config = dict(
    num_hidden_layers=15,
    hidden_size=320,
    num_attention_heads=10,
    num_key_value_heads=2,
    head_dim=32,
    intermediate_size=1280,
    vocab_size=2048,
    hidden_act='relu',
    norm='layernorm',
    norm_place='pre',
    norm_eps=1e-06,
    positions='learned',
    qk_norm=False,
    attn_scale=0.177,
    bias='all',
    tie_word_embeddings=True,
    parallel_block=False,
    init='normal',
    init_std_qkv=0.042,
    init_std_o=0.00767,
    init_std_up=0.042,
    init_std_down=0.00384,
    init_out_by_depth=True,
    optimizer='muon_variant',
    learning_rate=0.00701,
    lr_mult_qkv=0.7,
    lr_mult_o=1.5,
    beta1=0.9,
    lr_head=0.014,
    max_grad_norm=0.5,
    warmup_steps=200,
    schedule='wsd',
    decay_fraction=0.81,
    decay_shape='linear',
    final_lr_fraction=0.0,
    batch_tokens=131072,
    max_seq_len=256,
    doc_mask=False,
    z_loss=0.0001,
    train_tokens=820300000,
    max_steps=6259,
    dataset='wikipedia_en',
)
Each number is 500 + 40 x the weight over its row's rms, rounded and kept within 0 to 999. Layers, rows and columns count from 0. Numbers have three digits each. The size before them is the row's rms in percent of the matrix's.

# layer 5 MLP up, 1280x320, rms 0.0824, rows 1107-1279, columns 256-319
104:481522455565512466529453478540454533512516491481466526468412485508519519479520514508466507501582498481447493546542470540483489537618510472511567524489530460480421498487560535482518449643580454
101:479465502545536504541511490576507512506508550531412447478544562509564515399542538548527494438518500511449446503548417510496485563460477523452509590487530503480523532501497536492543496478517477
107:563427521518422509544564522544470446499535513540462543494465498452502518553536494503500442529508544488472510490465530477591455494501479562398558498443452463508430471442483571508493575513518499
107:474593495542497525542465499537557422538491497547497536480542493507514435504579558465516510547556545481577531494505419518486502493543522498517533453581504492459551490429428504501495512492480523
102:497428524467470503456452474486505434460528477500497468442418512550529482444491507486574508516437493449556496505476513535471473570548428540589529519575435396462451487428567467493491481428512459
096:487531517543462499466474496440442451512455513472592456453509459451491500510474505490420484448561446485475454447449507437511493473525593495496518422551522503520507466494550439504504434548503499
106:556459561521455534499541527511532474532479479449513526436544429484523454438527520604467513576439489502476528516504478470498491495516503521507527486515520467496490466449480496438425517494482511
103:524400473522520538515507511450504521520496492495541527507478541396523444504547500504420541495504581531528477466508517560499515442516500544519501552506457492496519492418486500492568547444478509
101:509518479456592571472478500468428555509536487470551469432428447438473502500516509459620446540419555510483509487505494473534512491459476540443493484500557476442469536528501552434478526502511539
096:499460484445488557509461550479511497517524509530430510471567499553478447461517485476525523539508519539537567596526550495527547545480517536493450445494558478533420509489522482469516475514539495
105:421545510544546523587499504545507503486466509453550562477488508497631461458524490525518508510502446534468527524500510405556532460459531501442511473476503501509504504494454456543409523495562465
095:438501465566597480459642535557501486468545528513532447446466495515468536495464510456506484468563512477509461503411485487527518586487575517476518477473474544481508503496482455504479478473418532
098:538483602418513515558489487496507507483436473557512480561532517452489477459566489473517495544524524452410548422494510485499501443436502429486516488473464560444500484552489418556392483489463469
098:443498572556464474602526486453548517528508509577510419466408515528501556515483523563490433494506424468424496474469538518503536506569506514404461546491495477505545504479474510529458539403512495
103:447525549520502708519517473509498501508520481533553519498532511441510591466461499510473470490549460497516466442496592439526537474493508454478508537517474505518509475547482549555516428570561475
112:464492508474527518503510465558504563491490460545526492553447506494488570541454487483543491450536493415532474455530492502471556524490477471521553474484442431520492563523445471495509489531514486
107:551466476467520451445496482496471502443510477513561476607441579503580512550514527496539488516472455489623509497441471457473465517553401501518517479529466441512495470554478524544440475506543528
107:462528403500605409539520502523453551550628527493503539508517480475512501538481483499538533516488482503526457508485545496492540572500437463560463418471505507487484521446548537514452447530483498
118:442582469586510529504530528476525553480563448518465538419505558482502533505507480540560486445470492519469488534483403530450495518505439482521491512529560569488465458529498536562488593530552549
108:515502586496546562509534474514488486515503463508426521497553374566495539592434501483485488525513509589529470480486496550528500473455501543585545477429577480480480476495436489467481524473567460
105:517469532474494482574477509518436495494468486519532511494469545433462436549401522530526501502521510566496535515516520485486569583487537498452486504428541473414466523570511438497543438521458489
109:523467482462518441592473445539555527483487559484511466514474517567553437489519484512459454446479542559468452495481522504492436494521522531469601523484498474513508493472531500478520498534408517
097:526559549472552489548491555529377540459533452449492478519501512534487475519526501577532476531553528528566459546459483517639572456553535481511425400506498544491500515518452427481514454508451482
094:528558547530504512493553506444590421533502437539495512511489481495444531478548432517517483468520489503517454541505569465481517541547483500498524505441502456553543443492512438446497541499489467
101:493513550495558504526562489570549498456541452552519549491534528490524436562542442478525473531512564523512472481536451456533486455532487537484518589487524512449490432461500578519569500475499517
098:499548499542446558530509472566494523456535500496501462532541459539513429519546407523591581529546480472589547517472520531500522579515477523422484454515455474511501445502498493433529497458467496
111:427487491509515523482558510479610481511574406523453520513525459498559557430540490495536498467505524453543472503462518518482465472513467456505399488596485507581479564569491528474537488475496497
096:491484524438521535518521535509491518461506506643527466468548525533412501526464460480484565490445480494508455460526426476447504480521487538528403438506502453455477483414493478511560612511550501
096:485491489507452490584506562489454505491473563479484479616567545489504517509537454451509493577511481496544498503464516550481498540499496490460539564502530584489471503495526504576469471515534483
100:482503521513520411588556444517506515482492535530474579565523592446479536516465480476470492495523470558536518531469494511509423453462489472510525496543513600467493566553525494517487360522470496
095:473435516527487491503515465481569489515439584471486464524476503431480478393460582561537455453478464480512437548531513435472514488521541501455486527538505526485481562437520475536541544526479471
099:493566601502517536502516466529491543507493524439477448500574502484490444493500522471517513519579464465428522460478503475533509552473461483526470425461509603522514507544536555478418458529549448
101:585473507570536559467453462513490506488468462550563460545453495494459490436494482457464511556523497515445495530539488574415533500520434587502493470479483517451550393510536398538479479567546590
083:529456529529506490536535515473523555559581529552489586528487502502474405486556545531500456542563489459477429481423556498485469451544499560494477493495511463437463509426454495529545504435452415
097:487550459493605532489508492459489510490491532539524474511424508458464416480537494511487487503443554490426513483479450480440504496558517518479447485501564445489530487473583533514551464458494537
104:520454442526545461480474533580559515573513531495511501538532488534493576515502442542557472462515475489505509431510510508512525514508510479506562534580533459472489531528447506428458536431556464
098:512474422521517522537416541453488486484478490533421542441538439518483479503482511520514457490516497498539455565540492443490494508521506538527419471500476512515437494528486495479513484542487493
103:547514504550497519431480455471498464465615506423474561502556444483535496504549482524490469436473526546508503508501517536558440515549575508439478498508545539470512481511452445514535491470451461
098:469545505551455543515528475500461535481459450442586464441483472489488502455499492499472518506516552528499484562476487486498459455503500479477569477528571488438491559522606492513481565489423501
102:504429522443504460464486539471528589480548482503534498525458489478524409562504484474503436495513518458567565490545429479483507475448562538488564459518473540585528470487506523488456499413515540
097:502530480492497555519519480490469518537534455478534449497500482522490562473525577486470472468506503510468500445542473462499528520594543452472468570459500517510466502499485542481488482572477556
102:487539485481477536615541419476476523535532427501469492525550499540546489529590604484491492488450482581506423472508530522539460482479488513463488504409450446529482497478547522569490547537481488
096:451523519500484473512467515513507513446486518524483499518475484426498533463527440529426494479500525472511460532571507476529475484465496500533546455448474495531547528440498414498526493496556445
091:476495459509481492520578588509465507452547547478476534458420481467446524486521543495486560534452503471499533533474472447527642521456518490578497459432544528440444514447500519541513484446460501
101:477463508493484470453473529523522549534602475498455425542477505436464503470541494570483542546524414477505458478462478531438558502446552457601458513481518571487486494485487470517472504495449534
091:505468441572479462573558542496539441475546456455489523519508446515547479393496539461530446434540503490495505530541522463582540519512591459541519465470477523488439507494553477547486533418511515
092:499502466462451549516501535496518492494523494571513512527450424449523508506538543500486572495427514500514566519569519492622449540545529493477506457498481544464515553465435487399441500501417569
093:493500531506497501486513479561488486549490483483456491454423486460516422460538428511473473490464527492548357529370526455430526484523512479517543499619512448548428518479485483486475515388517434
092:496488524487507503521505426585462548471444479544538476477547481493524511512570427520521515515542503512505513495506464557522502510542533557532505572488520521476498499469472473524483556386491434
097:519474540554420483470383555519346448495474501505525510437520537498553502519531504483521529529557497477447472455523458517493505494464468502491521481434478463483476487493536514520519518487517520
097:442494521473476503540501573581523512515459476426506544477525542490446514408482457451491499426534479483464502517515463448496505471495574487430484431514547511463494534480493548511545557501491505
097:494493512484463516482481453584538497511443530457549426465490492449494445516508558502523490486479425473474470525489488468488456518408532529492500490477509484486442495432528455547447547463465471
098:535467475562472553477603456529565520575525516498496535492488515425511493453533478467483491507498470476522409524586519482493499443454520481476449547466538452504523493571500555552522498439499446
112:508501520489493494489499453493528490539514481535508466548461487468538519542469523691492534559544524496556557502502464456454456502471503504419515474471489477448491479526458519539459526528442514
095:565511552521416474502498565494511454502457499460505581482491433509562508566558479573471475495560530486505464493491526489454484551507506430458437511503429495587482489431544495528473519453523528
095:502529478515505519544555493479486542555481460498484481517488466503581528556558548484583432484568542445540519515432495477509488510482566465507535516473438422537475521500576517459534460519474490
107:503479561541523512523506477499538588483558524558511535466507492518525512523456536489461471492467535501467492533505520472420429457468466432506526535514523553522481498510550523530479481494542461
095:507486474506495483512482454510490581418394428485488469437448449519449527511563513556510554422517457559507520519481462547485555547522490576464417521493520479464479543557542559504548461569525495
108:515528493558540513508487544507495515524528534502506482476522482419506532499478534544484532363494489481509490442458423473515537472521521490479446482499513521517566504487483565485537538516511479
103:486455476416426498456491465473499533535502521506440461591549510461563534502446507583526456505541498501484584499483484524523542441455520510466492464482458558480453448430478568473435529521551506
104:503483512516467515487502549504461559459547515505514510480550452503467478573493514619619464484540504457489522499544539501468523520446496514538506469521513504522483554493614504497465456489545480
102:528509562592474448498482496508379489545439517479475480550517478549499486510524555478537568505482501517536541506493538473572526455530488558480534450488514452549463536456507458553477527551547497
106:423491529462508561529539478494474509475499511540527522524409464452516447491423509523492525484470450578475527528519509604493547497474522548554465516521506505506501483493457501543500496535495529
096:477542491471447495566504487486544535542469534475503532547538536474666503484532492475539430551439529519437478459547525466471486506466540473485562501512475454531485530475474521464462522526519446
092:463557492497500538500565498561473476497531481462559486509517525520498428518428548492492458600505548532527479492527436451458531491492591462553533500465550621399488545575580487555595469469541531
096:487557438457462572494531466422480440532553403512398530556515518556516493551470537551518424474550473445535474502492510484565396511431545528456559534461471489498473572513490465452566525547498535
102:472416477469438545519513532502485416548525527551471489561517477562508488483473541534544433487416504566485484489524554531502480525466490437559502503510474459478511541510415492502496499510541521
099:521531476461516515496519495498417497478578511451488475484490508484500533536502495378438491397415571576526531459503514551554530469462447455497446469472460530515520485488509473503617513491510521
105:635483535525608465457476475475427461510490530480482453533512481528551432417511441503537561487457519551446526502496509496506449476502486423546408569420510504532452519469501516558501510498547516
103:516465476495496601531548445513512447412474562553505510486492543564553550436457516505559464537508488549521458501503554501572506487488440472565586483537552503475547470418554516453529467444504498
100:442531524540468533529474486524461473540508530448555546512487418481510499512484518491465485535558501484429482533466564497507526526546470502474427537525545482541420483538480498514550544500446439
095:424480455552549390479453533535471550421476448483466476532515453527547404425607528533472495483503526515441434542516500459503432424460473551517503511525465466490459513503476448507522465502510513
104:527543463528481496516438532446448515507538563486485474520550413502537527435546524461482469527584492479535465556456516520458539535557477433430538448555516558492533544449494553481476462474471463
091:454481464453398515513418453548461474492505512469548479475544441529547542546493484552547555489478488537446497476435434479426484523571521533531567504532492525457484494374468458560453519466541526
096:433531504514516512556507554516503455487555427605527446507490558555536549519503504544529520534518547560549506459439469526493512552503446493529442519466537458454522432496556490496453508532519519
089:489482488511477482573490562480406531404526488494502551463407551501501519542580473518413537453514522536501457523467478511505472485519494575487475414522531477499492468470490435476519480544480552
103:457458462483427518484487486450548415516496481469514541490577530540518523574589450454510449530494484541510526501468484429507548554461553514515564544561505529517484536563547486488502515487511564
088:499468481436476490469480533530541534490502509460461575501498509542525549556482520529449506495485551583464472485545550508533499602517456459416476501476526548483546513546542507515498511466502476
100:437497487502474521464443517476498512521472504582466548559452522463521451497496561469456481450477496509585551439536482528451474487571441483562530528523551432476511440490555430495523493483453447
088:459501468519457482459498497489458539558458482459562488561594555514444532549480514448452472458499497524426488529412520396577449566492504469502491485531468543495475493541456549481472492581480435
089:458492525565537487548537501523471539524517513550496441566410507443514504533484543454573481430539545520541511521462504456523524556506455478458524450506510525438473481514451545468499551513601467
095:473454504509571546542442498570447442490491495488505523503466541540468482571519571476458444438481464520463447588475463439498451472583546549598555529540447450533456512548447520530466516456547440
098:476542508488496481550500515401445522437502451420528516551472573509496528455483492506537430467595476542527501491475451587501595454431504469487505461482502495494499440500568464544458472611480561
095:541591504477482532493528536537554470474453525537529542495580439498441507529493449463509441506474522458511498515431554513479453477513499451481526454461457434462458587500554514542488484520451478
098:452502534544497439523497507417409475431510557467492517541496607446508507535455522486468454469605576491471449518424540481513498451452519476512464522513445569558517553581488513414548495450489488
106:549479530427501554579518493476434459515534469533441526501482460403520518523520549503543481503513590583465525527513496551522507462481440522453517616438426509454566474515523568523467546504506469
111:501514455526504504506483440434485491492541436592552487525500526367508554452460536454522498545536495538499504484480431453505478549544516545549543427569517521505476579476483531480536454451437528
103:473513495488500513469461493520542588465520476485557450504529475394546468417508512452504501505496538471509538501449481516514530488554465584430547491505476510451513500508495392508492467546536528
105:487475538518518417507598553590469568565529538464507530496575457487549574491494544472561520465547432507473486449538543564504518498463477520428478539530525466507565498520557490542460450481494520
089:484530480473453514498500484547495459466554488480547568497489460535509408499533414511473508499497450511496488517487482530425520451529510572465573492501532504526509430579509536364430416482510499
105:507478493491512508547558483535505476534549503545475499535455512448491527485484526505467451569541430501549537541368475572478512448421479505524513493492518507521515472454516469544466494542501564
119:542471524461462469493478528567548557487527510528485503457462504492495454498519423514437463509424430481521517569500434580553488511491528482514500502456504436417446463500530466505519462476524442
097:461440496520489551486526507453493461512498486515541444518514397492539452409579514537512501502541477532566515491533531447439457442480492494477392502417488550566497534529469522459507516502547538
113:454475468548491461508554540536440466511521501532501529551527506527462534520476553461477556575558460596520494398446461487515484487508569513508507539426469447442543517518482374530478474504455510
103:508552490496397562516459523482520472502521500449599572540500499502491495527525480481549444528496561489481490516501532552493469491470484470475425530527550424500462534510485553423491486440493452
093:513485481459473563496592560449530496468518569564479453463564531538549506508552577546544478442459454569464499486467473550597517561489432465490495506472504428550527436520489539452499527488497523
103:464484567546531531459498468456559506483460503459479539534581510566549506555497542478543487481471520529532494435507459518468483627531456465469589618491517425523430509500465498410451431461453496
106:464506547480402508564442514467486483533594499456512587538554517526468532503414467556429523534559461535453477516563481473473475477444533497453573512513511496503520500563454511507495497520444505
108:457507508503561562451457490503555425481444536510494520507478478557452521472539531511508498466560539512524500449474549474483478460432545468504442499505508544504463520506557519495437519500515528
096:446546483556475512493449451526437600566561560510542493567520519526453511418588545484514508570526420501474450503483488483486539509530468486460506446491556586513525537489505513537554490528552468
098:471596533435499511526488512531516512512506467524523489443451518463518552527607474545532501514420548517449536489451540514489492458441468504557475579399513552559515509508457475515394435438445540
100:434526442467501527498470475538496477523580484512508496512520526574549503503484489581492527504432532521536470517430466481500434472433461435539488496557459500569461468477491436504498470483505481
103:495500542538469490456608562529521530515516470560514559524423543455521451456494416480544461450514574496462484488441479456473482495522483515487470436522568476523485516510483498501432507489415474
099:479513540463574472556520610518535505521499521579500478519499463444495529521532517574528536491457510508495570513526536519511513485508527525477519551482488517510475394457475551480511512442467407
102:501530527498591451453452563461487526469479422508472540493419515484475520502621552551515542475507484506546449499395432460489562472482556466552514497469523566477504522423513497464565502442465480
105:488496473472464579481463498527529509524515444483518484568468444511488471464490532465485459490461581516480409544525450478450481556429489484486479534462540569466505507497489468441503565518535504
094:495485457455513502469528446431421516493513507455499495464569528482489507505489414609545551480551445460441618479540516529516534548395468525501511520503516452510487458465472452481480457527555472
102:480489454454442527448462470517491500571496516545516547482520556499504465487514508530493516499514548513537431417515510526491508464427522510422524498498482503514442458639499545513460535530456446
101:476454482513479504469474556505492465571468553494476603474579442500522515499524523569439466497519486501495439450450561540498462484563515535503550460435522497529520506399521515518493553418563474
091:498545486538465542524485488503588507553491495502523495462476532467500499529428503515458517522558510477474508461515509532376546496613491479473428495591515460502458501532626504423483487545525540
103:544567486443440464492532540504487466494486505516478477474507519503419494529538455428533488504401454574532441506551530482529539502551549425528525453471502505461504448499484504516517486481449513
101:574569474567554528511467550531524540505479512491484505467556491489512514496558529518519510445518534470472506473477476531469476514462503461487535519485465450464491503468486459453414540551500505
090:540486487472461532523508437479492606526509495436516579545579463510576524564408453487506528552486484499445435510485510488574504549543490557469528484464486410475472503503499493457517468524475469
101:528482446494538554494560480465531551486502455525531429493466547435544457445487540520553505450495532452518466516466499500502490482481465487481439540462504553516464495489484471500524537562471464
100:503466494441426465511435587522526595505517405457474559536492519520488510508477438515529526475500496481494515446429510538461502502531517412442519570518478469542495478485491553506502423497413497
099:527476551557516471431590478530481537436484584622482473456482518492416482509502540546529502537536451522526472530530532517501444502497471483448514463493521541456485497473540535463507474551387557
094:475567497499493492486504491424480447474503395459527535461543524505433491431501465496505561493543500513393487509467520494492446605465562560537446455542480513508472516440510491526519526518500495
096:507484461437564582461434552480467489509470539528481424484461526471523515475535481541540518524541443495478579525522561533477544547475542545397563548510447471525497412453504523547516479537542451
116:443529459461466589463498514546566528541598483504517476482510528515458545576555478551450614532539499581509497448508533512471431473484433473546518558524553463523373481548531487569498474560529516
104:540503521476534518443446459497551452456470500405506487560502487543544532514507466518504485503527370512577508534419486489521469448534466507501445569553568509469553511511553504491529547505530571
101:456445534505486462518555592499524482555525432505458552513479498474476476478489450506493429543503574543434514514508494548461522497498507532461514460533492512528515479475475447464518504454499509
098:459537573500491523494504440571439509461501438526528532480534512444549487508468514555469539527434461425412510393464437378545487541461531500579572525426534502466478570443461440507483546515584532
095:481558472535522440422439531512460524548524543500497540461503552499526416567572485432464497528564586540419494574490546494549529505508463419564428650502495470453508536491422503462538466480504459
103:554466545417501516570489560539482511454467457457433448510492532535492536482486505489445536575490558478445511399530528496508512515543431504473527501472528468587535449528464529540435430522516493
103:494519470485506541523542502535496482448522486538658496525381473529577546472487495476539431498484515472496481510440521469436479445508504539575565471463506503526540492508478543460475520524477541
102:522535519518518542574477478429491524525601436529568555465483581546457561555486497470470522569565474499517511472467545522418469523583481491493514421516510449528562471568517542489532539509442528
097:479532580541500530532532441449485441490571545559510452464538462434403441486514496498619535521414444546456568557531502553530463475495507474478498495555470524471559491500435471533483504523474544
101:460447541443529507528511489497583509506449528515434504440420513511464490542494547549493578526499532552540501527574520541517495570557493431486515537458539475448464506440518523535416540565479494
096:508491502459559557526489426493511558489492465621543487504478503537416511533462548561459500554493503476376521508595492497415509523486524470498522489495504469493549426504502470482546538447499457
094:520512474563550580527454489546440515519471464504520485445515392554581574425528542491519464521503481478496511403526516571505546502497455533538546542493574447459498501465483502524466528486486483
090:455425495515607455503497541541555519470424487520491463536525533527487480455559530495566465486503503587485499441506493505486430436438503561546514484533554458532533428537610482544538436549560463
088:501536479520500451520517428563517519465566557476483469527455351552550506453490510562498567521558522486556462501506482523526516501463479474509512508480478522529499501549533416555571489504372437
095:572522484486543518542467535476489527493530505541503503428519490480544460504522541442482504491505491455539457384495547479455528471516559547553414572545524505543424535581496533490556469477578557
103:462500526579555545500476469526440476425542429543505540455521518442529518533548563457504456453473502542481530447497453563537529559531503508502533475537524463456451534481521558482522482449537408
091:477534447436521508492537537459465452639509442471530461516553354501484522481480538510499504513463499508489436437483531555504406504441590464539561508459517512495463459530528471436527561506447495
100:422426488495526542483503516457489512528553478444518520457443502506495428489523450583519542464515463483522565550473513474514457480508517509548522476489512524496542543512453514475477534523494457
093:474502428478494474526452564562443507501485596470507503466495468533445505560457506555497510508565516540430510445446512486534508555494528475500528526476502473463477535400557499461560555568517482
104:534563456485496512523530535443544546520486474499534592454458463455493470501470505486528571555548473481458505444508483531485532575446507501520477497504511483528495546472524550489549484532498493
095:543454620454510509456442509550527474570545502562520559478502486506573488483550446470532562443528527465460512490505436569518447565522519488481481493506596485446524475538471468507464464535512479
098:504465488532516528480453553518483448491601471522520458499497528509506499492464437487548383465494495494451461555480518514543532519531528545511499482477479480468562558477497418461548493542538462
104:494478508486475514530545451489507537595539522405457482480508496489553517549503507497543411537447482489436474531519525542522474574537477484512574481546544489425518575557495523530487441443432467
106:445441514530403470537503487550491477482490443611460535532577493443516480495473389542543543549509520583518500454529470447531508506515508533531464513579413529535499529437455491496501497475498469
099:487488533439474520541472493439454534470519520473452510480432525570437569504522486492508456482504502497476551538515492519511538583542449493467473562481567421552530558497438403470560558549537509
099:513540474481469505498553533607504528498488412485562498542509409533531486553476529547518487546458534523508499444549501464488446516469479491463447454546480499471443522524469483547470469554592514
111:493484504448525462460477478532507566532445572483531500476552451502619483430531521527485528485524435460484440542431485496450516519543549526467498547489458456487476489546450481502450523543512478
103:575516457521470524474556569557535528440485539499497490535531462537486501483548448477508414533482464486531452572471420505572481494555484468531502529475453524556585494377515490515457472423475494
104:570469536550489587519535537525503482550590486611471520465543487505508561440480487512456524457466475526498539484516488492454501510469547520492450514513459452437491468518493499537531463575512493
094:540453444572522571453517460588510508510531571556484509477530473494487580477535463519581533535526425488573503482460490483533434492479512436496462537492517586468549449417475554457574513480503496
092:481481511469487581553463574499512504493519511437479528523470527504474511516502555539523540459488509547564423496527528517565466455501503473407533477541496527470468535476464478401486532518466511
098:457449485454539504512642529553473449475466553523481464516499480483527541426485536568496507615475501515489452424482475560488537461461512549506509454489636536515521452503560491468572457503540501
095:495491570456459476482559524528572450578509474578517462556518508480464528587524436473492452484536444486492479511439504465499464535471503512440505432463483525434454610534535519561512467495513460
096:557548569483466543510457586474500516484488484468503511471501419525549510617548479558508495500499451413525462502510488548497483515514413500455526543394487602482426532503532491550506499448401483
102:492568541574591444512484522437395500509417523449490444538482544599482429521443496548492461451528510464504427479544454526484426515487523495473522473530491537390437514434522537502521492522481496
097:571505555533552435464545534540534501472533485525517401583350558537479484466467495469475509461541551498543487502511527460472492485479502505538559500514506437520401488438516490470574526431500475
094:472469542466466473465507464537521472464462535540499458583502548542451552485557491474573476503458450494467521478505514541576487497487587576509542558476493588449383512548440518523500487511421477
095:438516556539496567496482507474547472474519517500477505513506536403418434495525482517455444479503495508526508487550530552507440574514532514462511484520494554534461528553457491512499535486445406
104:511547521550513537476454489554481529510463487487510546540495528467532552550544551505539475520463475490474502491477516467544463526485482484485467443518513391522523603499470485422521482501530524
108:500560565605515513544529539537495500556534502430469478492563458483559510479477543491528501560513593533509471507508483464554453508551564485492454521498470473535449467408459624505505469499431592
094:524547525504463540524441511496518543535455499447561500496441451499421492536510500560547539570500537448507521543468502436565524515483520519462550459544541530405489468454515444473456551479457450
096:533492529494539457476490505470601514528484595508547487482526546561455483485444578511476432506584502459511489472438521550434531509497454526559497505480492515471474533506528450420523560481476482
094:487552479496477488554488497565468439498515527509563545503523484556504489478511489476514579527508482484509509496529466548460516508428516513584543493489477502559433475439487475498535463447480477
100:432475475515558477457516575523554487491473563521527480550532527533493552507510470495478582453523463473546538468460473478457446451512488459540457514488528520486530562571477546469494545494408525
103:481430556474559474532496554547447504515490506538528493478505575451557519462506481463549492577512525575479527485515481490594542431459538550529531487565583531528483497491450525457491543450506565
101:494533478505568604510492582522496473506478519517484472535484465480604545469471485523547578505517468534528538493527513461463521471502522554549499446584460496540400441492441467532516469496468532
090:613498473411519519503477630502510488483496435480458469549488467512470501493526532446422486524488425464522573495545508450483523491444453432467446496502437523471532529572520564514535500557544549
098:548529479473540486476486509474537556470454462440496516507482534515512530519514443458520532520516435491430551484465474510480533485478473491555499507523548549505489479466417438521477476520422511
100:500534556498491504488545562587406478468556505569499473464401599543475491506500491440495526608497527493507473555461494524489533526454484506517490489520484425453473498459548509496487481570447531
095:486495575530478517510465464551457588426449532530533509484554461488511371449535539500511535459574519518578523546474484497524560453529516482572551470439545456487449498504487509536561552508480490
097:502498506489503514487561595520484445512495454468505567502510506399490463484549542495450515516504503532523527477496498432497563407502517578412471434439541462472458442550487533546534404442521492
101:457504467537535548507458549531485525527544452598573481502501547551482450536515484454429398500511499408510528445448457554533488529500564523455494519558511468501490527477439517443483521466529446
096:485503599504464462463492390470428490479552464524471528440487425514465465436468499515513450544510444538544497493492520470487570544589484521484483509556529528586495541511498501514495560473484497
088:521524474525594521515480486488418467514498477541417458526438484546432528438489484511490456429550477499551532478450575455497483534524494473446479530526507445513466497491509455483478491469439497
097:561389447552505464472503521539543543544455511452433509429492355551555528464534468483483487463431470465517430430445555527496480521510575512477494482558497477524455467459533509519549502485538452